config.toml
intermediate_size = 384
qk_norm = false
init_std_qkv = 0.0548
init_out_by_depth = true
Each number is 128 + 24 x the weight over its row's rms, rounded and kept within 0 to 255. Layers, rows and columns count from 0. Numbers have three digits each. The size before them is the row's rms in percent of the matrix's.

# layer 10 attention query, 96x96, rms 0.167, rows 74-95, columns 0-95
110:131106120117155159147077115105118147068152122163134110109156125161127102100161138108131158087173164108137122147136155111087102192086093138139104113138100161157114178140109115097123138135137117111132127148140145124126106103132115115147137126125138139117122156125151149107119142088092162170
134:111122154123160108113154139088154108157132126140149134097155130072146108104095142120154159127114115110109128140149077122125149139122123143121141163132125165118136099096120136132106095130120155102102170169105169110181187129175128159073126103114118149091158119118132111142118153103123137148
128:139112130119119131138155113148178150183111104158182157131111150096108092130133124132117111116165131141103115161116158103107140109131089126107120168122115161117118123149106092135135164146108069099108181105107134119108129142142093086142073140157140118122112140139124099101120149145144127173
126:127145101060161140146166105123143137122068123117147137141150131167115181160133176137165098124107110112110144137130143094127135158128125120096089123125106124144130124179165110092129130124112121088126153077141077145113116107150127110148110123165106145129139132140138140158105140158170124140
128:149136141121121174125123140129089087112083132118159145126129103156098148100132170133141115171121105130104161153142167140160123133096129164118147158192095122136097166127118107132085134123066131146134128118128129182106141131135104162107136123118116121113150078107145130122103165096127118103
107:163090198148151110110102111170129166133070090150114119144130086110184111131121087157139146111132140140107148121143157154125128120148107103129093100177124127110134116148119127142134107106118128129096121131137143130151102163118179107094139112127111089169174125118103136132124128133105129100
128:103120100111131151117139136128125101111141139136133149188138144102127127072106121095142094123137091142115145136161110113137172131154138132149106117138172148138173167113086140105111144129105154128103160161120104124138088135149139153069092111127096098141092124135101140113167109111161146080
137:127154104171117119116135122168146122095136135107137158159119144101110160146115129137108128168062100121103112113116093113128138122100141121156128165091112111114171116110119145125115085142106119120167137134163108170135158135151163132173139107133075158088094142157123113154144107141165163119
102:135106101157114121136115133129137061131136117144150149119092139149157120167150118104090129177178111152127142140108126188135118080091126080088127189144107133137097123115155115127090153147102072137169136134148126159110143116128119105133153120125139147147150101122140119128149131133135163131
123:141114137135095115136147153120132100139134110142142142138146136078114115122144122153100125176135166140104106117116090179133123103074120091125148145098179106128136124108116154087120134131112111142099162185199086120143129165152115120110102120128109129150111179127101119111145159134110119110
122:141135155101138142091154143145101146127139088124156139140106095125117143140124143143174052130136142131142106173108122179136156117123166160122149078132096143110123133120127166133121129142119137102121153091127098159099143094117094110149114119147145088135099097167142158118119110181103123151
104:138131145098137123118138084117142125146125080128111163156114119108130118164174116151127131121143160116145101146164140120148139121153078142120112119131125111114131113153092100072147154107107093100104165109131159167106141157106162150107126136194131123086139109084106120150140105157148112168
111:121128130082141121109116106145101117136099141137153127121140114144191149103095090155082088141152084169142181108115111150144138112137145091121125123149127130077113163113172140118110158153153148107125150097138128121161100129158159098148081100123149103140152125105168123144128127119147145139
116:121106110114139149141099133149137116165143164135135117114093178104112086067142105134100154122147161176156133113136100132126115111146061118107148110122146111095129137103140108152160142119159127133149122131130150145175124160145174088108135108112114127122080135086125143152108160111134164146
113:137130183092124151068109091154106085123142140132145114138146143111142111165160116160163124115165144080089107121138093139112125136136124124153113125140105126094134173124149164074098170142149123143122134151156134133167138135134124137118146111127160158137179116102152134140157137107113083123
123:118169102133095145173115129128103140105081103146148134123155120124124161128159143122151146103114125118106149123123156116105063135098117099115110140124178114157104141175146104109101101120123103148128137158146130116120086141150125091116137120117065139170090177101132118138148154105122142088
122:140131123093109107135160137133086094148095158082087121117139125114117107128158147138109132162128146093166140103144159127148154135092123127170184095095127108120123144106145120084149155119183145130137139130150085088126171145107113126149124126090158145093157139152139134123078132130111145133
113:125108110113113139131173107113136118129137119150125136126111164138105075162111112070105128105204106141138130128155101097118137111142125164092088117083136097139148098132106138088125127117119113113144150192135109127095146143118098112139135129167140122102117104186090125137125128147127165120
092:113114107122170140136120097086086092147157140132134122071154103142110125148126130120115099157143130170116147152112084155143163093123122153112124139128106109090122170126139184109091131123148148123128124127129158159137146081141171102139118132123147126128169133129131145137128160101170060128
129:129123165126110149157165142136152147085151144139126142143151070147114137146099142155123132117112119128158158124154096112159137079105179148145119175093093181145125145156111128159130141137128128180131079128122119098114159129116139129119096106122167154141106159126117102108155128080099133137
120:166083154123112094161118124147148110138125125133101120160103088145156107177164082118140127132159144109128137129181101157169138098146144102111093092146122124101141083160123126135128142120095138157156108131135127134117108165104159111088141101145160115131149122128089152140164101174125140113
117:154095121114114080170129149091117086105127113125146158127117131136128100102145162105115127156142125114153135151150150138160149189138095170158128078144107142123116173131130142117122131101098149138104120098157088120125099140106127156139131126109120134111112123202144146145130105163121157078
# layer 10 attention key, 96x96, rms 0.162, rows 74-95, columns 0-95
116:129153139103103129124127094092127129092120152131146094133134127149139055090126134145124183141158149125108133118131176118135109124143115199134108118158126119161112154152134114163091150144135120128088154128090118087126108143134144126131113084157134122118098122126151156116121125122072152179
127:098135168117155110102119127135180091138125119173097124125094130087099085120099119127151128124087122107135100099164107108119123130167145141153122133188165161114146105128109142124109108134118144084110139133147128118172143139137084143141127126113111145101139115110129103094162183119132163171
131:153105098110124152117155135129158112147154100113140174119114104116134121121142134175113113137133131136131108149144107084092126124132088132106120178184116127106129115132096099124139123152112079118102174151157148119119109120113111105147100234147128140107133146138120117089114105140133118148
121:093130134092138155162137140148098122134095110083157109151153096171119103174120118144143102099113133120096122117109111126105115175176169119101120128151167072134132112165136135120136097154149118096103121125124107129111117105129093137158135168141089149148121137121139190151131114140170122137
116:104172132134130200135134122168119114116100138133142131127139114126127122089137127142127129193115133121117130157097131132153101147120129134092147117149148121111088122153102167121057133117143153124100119134111180189115162128085103158113168157123123120140080115136143143114136130134130097102
102:105126183135151128142095139170123184111107068157132171155131123171126114117145094180135154110102117152109143089150138162128121096136091153105113130121082136069135109136161117134134146115134122137103125117162146102130096164135153100136113109151123106147160127128124103127143145148137127097
110:088158107103114164131121091119127163128113104195100126192137123117132132114087113128131134086133105135132116113134126110112162147145172146152144151122135137112152146126091136109155146134112118117101130113134139116133117107157132145118078076154147106136080128151127146125192120123159165084
129:139155104144151100130105098153138150148135115104176138142149128120083122164082121111101137095092120126098121111139116099120119168140194126139138146124149137142174153102150142108107112129109116132151136098115125149110142132140149150144124048123086145097103110119110125128187127145141164104
106:145126103167101135111115111193163117138125129111137115114118114110151112165106096124117149158152112168137133174135138146128110128116124141073134172116122134131115103114126155124068135163145133141154140113165126137099135133074144130107147087107130131130125060119150167092140174151099132130
119:137133103127094105139146132149151121096124112173145169145099122064121108158112125132103146165123140128095138187117110157116147130072108075112138161121131139153170129087121121093127128081135106137150144133161094139147130149092127104108095151124134135145154152119115140092160102116136149104
116:140145137092108155110156130152095144148139122097165139099121112152094167116154108124146092086116108132141083159129098136143166123123110151129151120145153123094173133108149161138092130117131168103134139113139125096134131112149107125123114094102170146153107114123147195103151058131128107129
097:160098136112160168154154125123115136107158090127133137139129122120114113146190105151139136095136139133130113119179102107114131120138127118135095124118115112108132104147107140113149140082108065127122154151157168171095117078105135078127138132168096138104160130091132117148135129165148107171
100:122148170087126125118103086140106149167081107105106134132127109139154120168087112130150138125139137153132153130152130129095152128145153114096139144120117130073142142087136133118088156144183149108119104110163141144118104132143137147143115090088159113148094096111175164106095155126159158121
122:150132109088166120125114116114127145131132124150091118116142148103122057115097136145114147152095164167137131103132141110130122105126132132095112141121133108111133143090148125132153161147118116120118146116144175170139113155165145097119108053128128125110128099119109178109095190119122181126
115:157146197125124138087144116155110114110127132160141128159145128122140095140138146125128171139183138062111142171124113165081117128107116109176100145083094121094127154107134122148096153131157144081134120135144136124158120115104105136143155103106126129110144142088131148133134113141108088146
114:116134117137095145137079125150119138088099120170161133159143147120124119162121099163122125134125159133066161140113156141122096144140122108066113132135130071184123141157107085110101109139138121170109131139094103124118101141146139132132125207143107102139113143120106122122144139110133133112
112:120129088094121098176167129119102129131086180090114135123167132104119124130137138108147129172117134112133133122092134141167127087118143088144161120130125118130102119116144114140119109061163133122162144133143133121160146161090101153146125094093169147114152168102145133159101150140118160156
118:110106064120103137116138115109159104119143118116112161158122143126091110125083095118133126098186105139120132088157117127120121098162155173161108120132115131160154060136109134140125139136110097133139187157137120085129130108156126104112137128149120172119120116140121183129151128145122152100
112:128100178118140105136147147091087064120152138143116145088127149144152148162131157097118129171173151121134141161122082164089136103111156118100120135108123162104131124135116195135091121130146109135143100149144135158147129067106127127114135120133136151125108131134149130125110107108161087125
122:114141157119070132161124111168157125096141127113150150131105084155133163187106114135102115143131125129145143128156117099160155119109141173152125141116163160116085150144108088119140134158114180147174125106095139113115151142121108118119120105111173138143094159113118112131145140095078136121
127:132107132153114126166112109151138152114118075136130114125138122148109120158133074152157130106124119133123135115167132152148139101128126153146117142099110124089111093136133134134152149140127125127147136102181133109105119174131152101118151000139135115144129116119122154147158136141130131109
124:114129090128108133185135117109138138128120104146151142117150148145129084092107104107148124115128103160132132144112138149166162149143158196136136138120126112111096137171148137118103141085155147120111140101118087121119101160101122172145112034125162125110115115130149163148131127139142127113
# layer 10 attention value, 96x96, rms 0.128, rows 64-95, columns 0-95
108:112063131118134131130096156087140139185160149155126148115099148153136123107159069130145127146143126176191126146116131134122141120130124114154125058128133121119101149093157128103118124114103127144127150172154175130127130098151115128121134117089138138097164110127143144118101095164125134132
104:143102098129155105118102134144121112127122151125114096127133107142159137144109095138145119100140107137110148140139166150124099161101114158119132122102123119174125089155120117170094177149171099126141116137115121147084071086091114105143145137122153126157085127166144175084149126132125138076
114:139112161127105107158123185156125135130149130139122109125094160123088128116110175126128169150111117137108122168127148114090161129069156136124149158138085147123124141126086093127158133116113096150106117081125088106160107150134121109114172129120172142117095140125131132097150109181106147133
098:178114153130164102122137111132128139124131134134124173102133119079138137114113147122154100161086150123141110131122108099133127150158154203191164085104086177101118129146137160120097115102160127143149129117118122144176131114155157140167093118121133140132136103124139102106098113125130115118
103:124106128141099142141115121157114111140119137106121135087178119146132144135119130133157098127145139139102126135086148147130110082175114092099159108167123142140133084145112128089146175116144142190108104139144170115112079130141117097125077143161098112166165114123115145093155129111145112155
096:129119143134175083157112122132093113159136096127139131110100148136125096123130149153105192147144166114148058136158127157115157132103152115116131146164087180116105135145115096101141135108124133090100128102111121140138091145143097149104182127102149110158145148157109109137094134133127129125
103:143172154156127178121158138112165109164124091106154092110120126084128106098109124128156153083111080142153163140128146143116136097120152111115125158077126119114133107110073099129131139144166118111122119120169146103163100125112127114093165133154122133160148108097141124157129153097130143095
105:168107156121133173097089145162109130070104143105115142134107155179140127129112101154101121131161145137189147131111127125152147188122147128080143143138126068107111139130114138150106123108121140098125110082107141142102111115125161167120095131125128143121137104077153146106132128116120124147
098:117115117150072153116161136126165106168121142137152123124163144147136132124129075138117127110126123120135139128110111132097146193171162116097149095128144117141122122102136079123121127134123155141140171132097109114098146101118093105080072131109130125102125142168112130167167107171111122164
090:125099089128139118130119167136097149145148116159113140126178204120094123152101163146099137126111125096151123106124148113118111120103114127138142146106152112079097112139143132112169121119140114099152104114153164126100187103153100126134154116135127198142125126139158128104104152132149138168
101:111175172134124165137097138105162139165130130113175066113122115134171133156147137138135161157122112109153113116117136122109116094095117070135141143138139123160132137096163110144143129154178106166110146128086096142118125082132114119176124139128138131153125131099105108098114171096137131128
102:119143069076110158103143095159147147115110163092122116118136129158145135084116100154116126117105097126153111150068109117113139160129131098127182144133106137143146165125147109127129097159131149121086143128141137145155128089136105111135109141150119158119140156127126155120120147089155067167
111:100106114116152169122139102153140173160139115114148147178113126137157112186118086169112120118123112146122131122145141095114135131128134102145149129108116137157148129159129104085110127103175120111160132089155134081144076051112122161140128135099143097112099134102113124109110123144151124125
099:068148141140134100118113102147092153155101128135084108136166090132111099126123144107127099157111144144185160146139132110151158124087107171137121091105097155124147164156145131121144102096152094178127116115121111132108099142131125083106124133150117108125101126131156136161125136183116159126
104:110124076089144148101170122132123134115091145096150096163120112095165118136116117123138148126172050116116086122139148135128137145158117117087144134128155137169139074120126127103130126177126147098141162130131112170098105122114096153126104164147122147167119125121136165125117138144138099118
093:115116163142121124123129115142122138143134147107130188146105132051086125124135110106123125129147108164149154133127127144165118131146141131127174112140137082112129108040081124161131133137089097118163119120121147125148092133148129172144107127130122138168088116179147126126120132107143140143
106:106148108098141153106144091136162111115065109121132126122153158155114112125074087084123154148117126172134114105101127154135118175126107130134125080147131141140145139154100151132122110167120144117086117146134117178124096176120108092137123140149138134166102167086130117114124085114138107120
103:140109124090165117172104118094091136168113127098140154143145123104100113149152105155124127133128125133108114094143143101097142141087123084094138174063180134150104116133117123098144165171094125114117139163129079117134136117104112132126128129161130102140113123117137122095083159129167140129
101:148117140121102090124092114125149106148152141153119139105150130135141145099165138080142142113112179110131146115182130167167156142094104107138145079133081113090127124132121129131166129118128142179087123129106141098147139146139159135094120104167110134087145155111122108097164161091146118135
097:127125137109090145115101111124122100115139090154105152133096120119122133097093118140136110096153112125147166110093112161089112157169106125134148196172158102152125113101121086101143109162102147111102139131120134117119145189098102086167111144118144117136108128134104140149139113155158140090
105:107088133149123093114096144113092103119131129111128100142120093173120152190166138122073122111108132108137129091102138125132101136141143097135115115167095098142120108149114127155134135112125156141124172138179144174120109127106155132105090136077117122113104174121144142158165122165130153142
103:134124191155149145137145139135085143120118122133159149077180090152145111168151124154123110110118122129136116121178154147150137148075116113160143115104145151125118158142122105118121118145092046128120128151087132118112129119116087123101154112141087170106124124149105145121127112102129141115
113:113123147115118143119156147122088153128105115171151156128156064138103133102168186069122106142109142162161136133122141135098062111116116114109119134149151104135115133113098113143142114118113098140102167129149113109142089104127116129157149128129160130087108173130174147137102103122112143144
095:173125126076077156110169123151176113143115117101097072117145104079127141150126126102150160080111145110135126132098168148144118110111140121101158132144158149129131110143165115168143106138146119087115141123179130109129157146115110128138078154130126121120158136131120148107138140169103106135
099:122157109123106160088156143153134097091144137101094123167117167124115137141120077140151141158079125138130140117127136112107119141174122129090136101117142120148144122126102108060149070133106100129102131150119124112148090102114113118141172163104104143102106129141129147130158143149177127088
101:142131147156069148124146120142127109094136114124140140138130161125180147120134114092123148106139129114112174098106114107126128137113148147133124093129083113112139118125115139067121110134113159156173187123159124162110132133144137072121107119090107139147126150159070132089077132107151120123
103:088180109135071122155145135120138108135096133103142083114097110165090154139131136096103132149130141164154127116108149109124148089134139125150192126094112129123107130147070129110138178137105143105166093156158116151087127131139127137109148127135142126095150116098122124136143111107168133094
096:148108131144153125142139146114142104113096134148146110103118099123093158098165143113142131135120144136083151110136129109092163112067100189103142130119093184153115152145131151176126150129089155153115125155134105148078097116135126124107112120158139154120137173154121123123133136112157115075
096:061133116149128135114115103123174152104107124100100111110063074116105160146157123124170158110098103120128150130124150137120145159155142115105102110145092127138110118137098115108157131160108144136126136075143170117117167163110106139123154155151168148133154140136126141122090105106142131158
100:165062129105093112117157112116161150111107127131146135162105163145156155128151103152131124165135099093084144091141141127144147141150112196129141134129136118153150104088115145166095091138097102156122117146127113109119120123128116203124126139144134124106112124070107134114103137125129135132
099:096123082134091145103112170147131116108181116138091101101165126151133138118146156105100164150096065140113098130184126156141134110112147132130131150147119150133145129134137148116139122101104158159104117152094140119141170122134112152145108125126103121103086092145164124110164154087101102125
109:117128110082130127136127099116141180083134112089149112163083135157124141125090114110157134111141090137123095177137153145117134105131146116116082105107162142124152099099096141162132125147106177098113117143113148118141110134101127116159102154108128126097086119147080164140118155146173109148
# layer 10 attention output (transposed), 96x96, rms 0.124, rows 64-95, columns 0-95
103:108133112147132152137120142175120151072117122125123122153113079148114114183154135145118112117092143111098142109122106151132082145166145128145101119160147148136148132148141097122112152191120127118146145124131085089138160114124131137096150126140088173110068177124155095141127122137133098122
105:137116110146119149144136123131127097131140109094116178137139139095135126104124164175167146115130142100098105136140117131129133092106108124135146113122152136099115151175155156107117072076137109144102145107089126132146166154143153156105089085113145141082157139101132070168110152113131140151
109:171121115104163131115143154146154091119096117094070152101156101148142093096158121115099138091123100116138112149115149130120138126138134161127104118091135090120104122104112144119119137160109129143147122141081113162148129149121139136136142197144140117128179140113138135139160146089178073126
089:134122109130095155160108094138142104136110140116157082197098106131142157136111140151143150120147116108137138143149186125139109137121078126090103129112190087124147097124156133154156142204132104117140098124127138128114118112121091121137145169109134118123126136142130165104165131134113115099
106:140133124092121176154129107115121122146174129125131068142098142122119120167097133097121116133092102118110106076160092122086141148120157159135120087099123145131149190153112127144131132129123130126099152109108123137147147152124130159158153083152132150112125147122150119156095144125120203110
098:147127156105127152108123128134163097126109112105107154111190121164139139106120104109107156137107118092114101167119118094140095130134139150164094132102184127114130140092131084105178165108113134132160112124120145117115137075137125148123131184173101098145114137129103145137126106106164153106
102:150156111118136096144144170122115131126132166100144145123138153138128127134144128102136120122112165098112117138105156121131200168072141130150114160159112117104114130110143135144115128046112085091123088147105115148133130135116125144157126112171129144141062160137103123109103151119130106154
107:110131105151105073138133156130108156170159126158142109131143136092097108140142146126114133150118114113073086114137136126117120104088157169134147153122142140123136074138136096110151148139104171135108139146142129113153126111094146123113123138104144159103163168153077104148146070151101155150
093:123126164173139151093076141120098124132121145167136132128118111155137099144162114133085132144140117144146126135085079136130154082148136136128117138147105099112105134137090151110121185093127153143116129101132139081176110150138191119111150088112149141121126162139146103099110152137163139115
101:124135177115150136075112143121133160083122126123117158142130120140109091117125124159131132145119105153099121124144105109139118152085116100138093157127109155108094118120153116098120157148135138161080157185126117126118146128084111134144109141118116116156131156131164175166184097101115109075
100:112117109138136112118142151125122128110163134134133196122098138143133063138109160117132077125129117111148156159147106118150153131145148108149094069089131123112147143142131136118095162062112117133151130143125110156138135111150108138096124107150120075137104153130100134144112174157149179122
103:156132143155109123099115161092128132148136139158135142153104130151140119170113113117153109114147112127134131101138117099143138097138115147155101167110130107101144119128119099144098157079098130165126135119124115170149126157140158113116144008137118150132147133132119128127132107169107167096
102:163124116176117144139081178112136144097180147134140106090088142107157107107102112116159116111147131109135118160122102113144125161109101130129162110096156098141112118105169064141096129147130128145133165102124156113138133089132106153123176071140147152120109144124152116129138150116119107126
105:130098104156123146124153139117128070122174119144144125120156132104162156155148102172148158112151107141100110111126125142104109133153120112126129120115121143153107124123104156179081103164151136094132133155114139113100137146132073113129128225126119117098128144130114086099116153143126101126
099:131128180150142094141127134118119130120134112157149173120152103129131133114124122146136121138113149113133138122137086096141125100122131115143141139101138107135111167139125141124116119014124132130117132109114140135142143121163174125156134018111137139130140156128134115142125139126112175143
102:116130146127110097126101133168119150110150110137130128148161098142128136134164101111112099140129135097101128130126122098117179151158123157107076124133120091168102127123151156112148088146161118119098102150129114139142131080086158121102128100122132150193160146120077124137159191128124107136
105:124130112135099114088130120125174099139126116059113101117121124144172136151131123156143136142129162119136143093160133148108138128167144149126132157115147141075121127137125139135119133127120123099127125100131151127120146146163119106161140016103146094111151144129086112146156138158148157139
098:143143164106122125111154117138136121122173105147113148103131144142145085108116152154111131125106127092146127181110148122136117119143134125147123099145095108151101120142159117141105121044145158193134138137148127129153160081136114172144148074073121114139113098132112131126166132117094130109
103:092128107099123160103132115121133123126120137108132102122074143125088122148116132116114132097128109090115111142092146163115116134106148200113134114149133139149174163123131150135135154171161140117162123128141139146119132193109111092127102183104074105120122121133137154151082088154124131129
091:107163112102123133147102127162093116126115165101098107066170132167125140139150139122134120141116128124123141109127111131121142093175138132104099137121113182094138120184144120123106109104140092133134119102131128136150122108137139144141146050104134124110167091162154129101139139130129128196
109:120108107135110155118119134120150131114143121162123104083102131114076147106171117134140167144136117153123142155123110186135130161129129184113150109110122176161139129147116120120122119109125143129095154122123137114075086147176127125125150184122156162079135087128123090120102121106083125118
105:111122096119142104122141163158147101124182123124127134171129191121131124144128128137132149101113132116169123105122142173142073097120105151106128104168120153101089123074127175121152128096137134129150121132138120128159130100169092117105105171104140095183113109099154104137121125125131139110
111:097128113137103086147146157167149106090156138108080097153124128125146137126163095154135146094105138134101162134152050124125145136147143113150102123125103149131128101079077169130110095174142153146162109132126136165133123145123142119120149138135143153102110078118144101128159140134138129146
099:141130128137156120127106142120117100080112139133169149099110131167137123131079138146123134126113113125176110099124137080128151131116128140108105134155120158118181134161075130134109103122108141171126094142111113123125125174163170141164116047117130125109113141133135151161105150108125176147
092:162128138151165112147126134113118120105084115165098107098153129144166137129115103128112097135154114133105138158143111148133146104138129169136142133149087152102083126101166145139107124121123115141128116138133117120123141150137129126109122026103136130129142190109157100130134128111090163187
103:121156097106169111162100129117113136157128192151124108151051088163114141108132133159105112136090122141125126153161110142157126150144128148078130148129110114123098133116124129137143131110146133110127163114115124067138160127173120142135116112168079135153160160092107130126148119160129125132
103:106134138130140129114156148118157110127117082165116097107098109145140099106150119115118148088092203168125115122136181144115116167102118143141111129146087136094120131162156128139101110107133132112095140144109159139156111123119158131148188134138116094153099152067117097129130117132096118133
097:133106116142129102132161069127127068167110114108133111168103121169114128129129135145096144085089121119163099136098158127144087112124139139166145127103112109100124145112121194145156097103162123095135142116119129136151143136146155134142138153158127125077151086093152132130104127156113152143
103:155137135095119106135121162154063094137130138160122169098131144141124113109149128125126154101142104139108135085135111136124116104134117172163136128149148147116144139094156090124119089099122126068122137161156148129123116172168187123142139061157126130142095130140121116137141119167098115115
093:141157151165145097107140106138092123112099111133144136141147141109106096109114127123132078130127095116171173161122134114134076135151126150085153122089099118167115133161151145133159134131146133126142149119128160144163118135131170111116105056071125145112114155130124138153154105102146092153
105:145082137089163140121174137125162150128116141142174122122110152128119129182161103134144121113139153117101176129099111107104113086129134095123105115130151116119129129116131120094107133170161151128126135107137126158090101190134124081105116086131155129125163133087156158145104136102133134170
108:150158124123086101094127156129140129165091082156104129073151126138113147119147134135139128128127128131125161122113137092117127135132124101121168132132153098144126131139125074140138110123132128158135135105107109138128152143148141121137129010160112136176155128145149131107127162142099155159
# layer 10 MLP up, 384x96, rms 0.239, rows 0-18, columns 0-95
110:153152122109112078155123120131135105127140115116144156117094153088120111149153077109146131130123151183128107101140117160137123117137110147127099144097157137125113073117118121112139113093085142150113181168129133101106120140131117160134093118115154088127096208117136117120145138171143130154
102:140141150113145101070155087104094101110115146117125151118094121090124164149121150134146074145117163141085112131128161108144088146130114154143123121150120131151115122157162109123117100147094150070104144128141104146158167121107107133139151137147155176107119124178085159128096139131134120134
080:135148174105112076175103114150128135117107151143149096104136111101111102176108123127131130136108163097089133075158152131150082128149157129175122137155126112127077149089139088149129108101123175161143129116128119120155131156126103143144086160095152139116137117110127125126146155105114143111
093:113103085118118121139122171120135123164123114125100089100128145090137104091133143101139144184091135135122114146056164113141100113124122112115160124135170106166094114134120113142099113088125151145154102116137126110175132163108093151137112165102121120128174128156149130077114146134139121136
083:141110121162088086144118091100162121104142139136103152101146123112130087114106119135133122126145105160144130135128133105126121115109158174216127131108143138089142117121135131160107135148103133092130143135136124102137118161106127104113144141130149168116147078105166221127137127136118133134
095:149145128130120154126132148149098115144148134144106152120122115126077131098157133138138091104106129138118133138134132125139097053080113157127126177131141130151097138159113119122131110138103171098105135116182159169151137118086108130148148133113145155154175116123155132066102156131145094096
120:146099132130142138148111131127137126144167105082119122111134118119161105107115101141119112136107116132102128147114166090112155139160080107138143144135112139212099161173127059140142123126144138128145122111117131126171124134097084116125128186127105130126125157153115119105125167119169080126
110:126151102116142155112120062069091109144150110123151096110145164090127098145112114119121141145157143142143140120127118122162124136194137125111096105143135094135135146148126116142131120113129144126102114147123132109127123170135126139158157108177116123205150134167113121157115131062130109119
090:169191131103099105140108150147153110126143169146136093124107162113107096151120140137146133103130154130138108125156126109120122082123140108145127122125126135203110088151135092101124077122132116123122139136135169131126117137135094077160092145133137137094137113081123120134080144182142133122
098:133184144102154116146125094136119119090107076136126150154132084126172131110102116117143116129113112160158126079135162148139137129140103151117118094144149136113134139176139117115094153102108126163117125122140129153157076140121138175091083156143112104122153113112107149127113137169146101075
108:193170096169166150104118090094152079148158157114133095136093109127122120161127113108121097110113179130105137140113132078132123141117170122151101117129159143136086152128137122120134107096090152103150130128133120112140114112130132131150184143081123152147172123131127116132140126110128119091
110:156165103133143113084123135098158110072142115123134128127087088104059109110144100087170123166105125148129119126095141143148137120168136139133152152141115163123152117101090107167107137129130152103093104142115118116166139139105086125141132156170150117115132111105147132142184139110124131140
069:115146165112089118166117111172101096117126127111173164109119072165113141184130121131149114121112142126115105166146107150140157114148118150163143139157130106078094143167119121128107098109142157120142123143109136104158122134142079121119141163107153166145135140090147146136110081129113106157
077:097168181103123104126093122124102160130066092123084129145126148116103149142146124117116140115143145117122138105083120165132155131129158127117146130115142133104170107118123119129103151076134132126135064125099149122167121113174130112147136185147101149120147171122104127157154160098126117139
078:134109176117131057099102082156153134093142079151103124142074138109116094148096118094133158141132139152141120113133135151115141083168122151151130114141121151092138121130132113112077163134138170160140129118159151094184126148127130104122114135128161149115149120127140099106156149125117126134
095:106124158136128116098115103165108155151165121141138113114137092184136150103090121147116146168073101164154110095073146082129113080135164109163163168130118086107146103109131123157101124130150095134150123131109107140129118118112126103155104158142127103140126164107138100135127145136150131113
099:159143138123119105148089136135101173102110161123134113116138079168115140114130102112125132123092151120112101120126142132120093131119120132174124173124134112110096134135114141133137059105125146067128153114155126173116149165102130057098164131093108149140125154161162141139113124156130116144
084:148144130121119085142106071165112099102136145144130141087133099116106120105101146142151065139163119150095127109147167138124143100138148136141125154173121138104106155117111114161110157121115110151130129105136129122159123101124154110156108136161123160164112114100097165078124105127195105129
103:141159095092149126148114114161122151131137077079088131124114150153102106137095121119169157135113132113145111114155125106151139124122142127116068137084146105174153128147103121117127081081115152112138125197151113102136117179131108154112141126128165122103121145112091119103150140151125138121
# layer 10 MLP down (transposed), 384x96, rms 0.173, rows 0-17, columns 0-95
094:092155118090139126191131123099139154128102156136110114138127105112156123153146172167157113153164127128120118136124134151144106117110138142126148129149094100119121134071112165149097071122098127150136117077134151140108133116157157087136151057130141119110142086138144149135169136128126137120
099:142111105098149137096118085134144122132112149140161125109104134137163144141134082103142169101130194149117123153119108134147131146097113099167133135139087141165123099127095150090129121120142114150140085155105153114079084145161139166143108110118134135171143125108129118143077152106118169123
075:141132133167115119141141152107133096138103136141132163098150134155154130139140144136121094123146111087119111131123153148142086143100154139146118121148132118104141144101114132129123110093119113104163120144130143131134136108170126141110091004146103127109156160125149093134112126149150189140
088:119136122136163150127166152110087133100174138105119175161118126128125173116128146121117116127112147087120118120119139136130139097115115082132124121129100139112152130123113161111137175124088143094112120102139131147128139090127132127109093149140133142114173127175086075117115137172214122113
073:114117121119155143147156147135136100105159142091150139140106155120136151124151154167120109119144125122116130141145144139139068141085097108131114137132097134166161135101107096101144139126118107134130090105088127146132145096051163109137144182135085116144158164140136075128107106134158107109
094:142130137133077127134158133141095126158152128144125110136108118123126153117174140145111131124200125124162159120093089143114125092124117128142124131159137113157145107102117134152105174109106152151173087130134140097104149161188117072118109081112132105095114081131125120121150142102113131146
127:144142132130107138143094173142143133128104166131112109123174115135075124139118137123152115154064102116146091135134097092154101131136144176116138108142105118103108129156168161085110154110145107117126115176125141153125117143141168105119153132124094165149169104114112095120106179102128147111
091:103143124164137164125136080091155103122114150124139161156129103139119132160136123112159093132130105158137135151122127119078149107095132099145149176119092101108132140090188133128096131130075166152128126100122137137128136108140104126097108162161108131151146140118087134126070142132151113170
082:123124106124120085151147077084123115146090109118094112138153078137137130153161163142117117146152114167109119156129099143100164156137124158127148141169123129125118144122117144113118141138123143106107159129136151096140127125213114115138126066146135185133135102133149137112098131123143164093
097:145124141179146148142136121079115116134118143121106097129155133123147118116110177149138136139127128126137137129159073098095142137113070127125136120095103076158131174107095127127085153145135116161101128084111136107146143146166145166146130092107156164128144141095130115126185135128122089148
109:180173133099136162120141094091155158131173113150120132114114137140105098145123125135114070177110106088111200180132120122112189137123109097117114145109119105165142121128105087104130118127104133109130139110148123120149177101143138105136134133135127152127119145088130127108140143128148117113
107:121130128100083124177106106116138149093140098127109139102138147123141120145124085124134123140116167090147118142110141130139093109118143112115126057188141115118121101123131126173106101106167135124096133168113140129143154081142127128130139134169138145156108109171137114136150106172118193109
077:116110118146176151148166132081127117095143147119155158142112117151151160117138176146133106099152128115148144152135113108129114117095093117124154096114106166142146115120147152112168144113111094124131114155131101153124131125075158114115121078160103134151150167143121054147098094126140099130
070:141136138137122157128154176084091079124161166121123161147122122136181159112143107139122151102124129111117096116101098124145134114130091139111118111116140175146150097133093084145124133120163089143142106132123140150123156097111097153142160120143121109178150148169147071143138099129142164115
071:139142116159136130144146154119129109110145141092131158119131133173110097123125172145177132124148116109098144110117096105129146140112107133122118121163128129143093155115124119132099141109108117160095125120150152140142131056147131138099128042116124159137132144150169051144131126114106166150
095:167148118109140135142107130161125144140109152113127133144122123091140108094141163123109115170114095136139142154106054142123087112162163154138115162157117129088138104116111103109121121128120126134182128142107138130096093134206143094157126091087144122121109150096133156155142115153146120122
092:099121114150163152133148096150136105133114132109105124103137125117110111124120122164147101095161182137136129163164098157159107109141148126120186095137135112140134073112133171096115157144067162079185119105141139147133120150103117146116137143123109112086115152112108102132117106106126120143
093:102095110163156172128185129106094120123091141114131112136140124085155113162141137103131167097105174162112129115089111135155160187132145164126119113137110134093123114097116122102134160113120150114121134085120129111122112133130156154123132087166101151141095146119174124097096100125140150119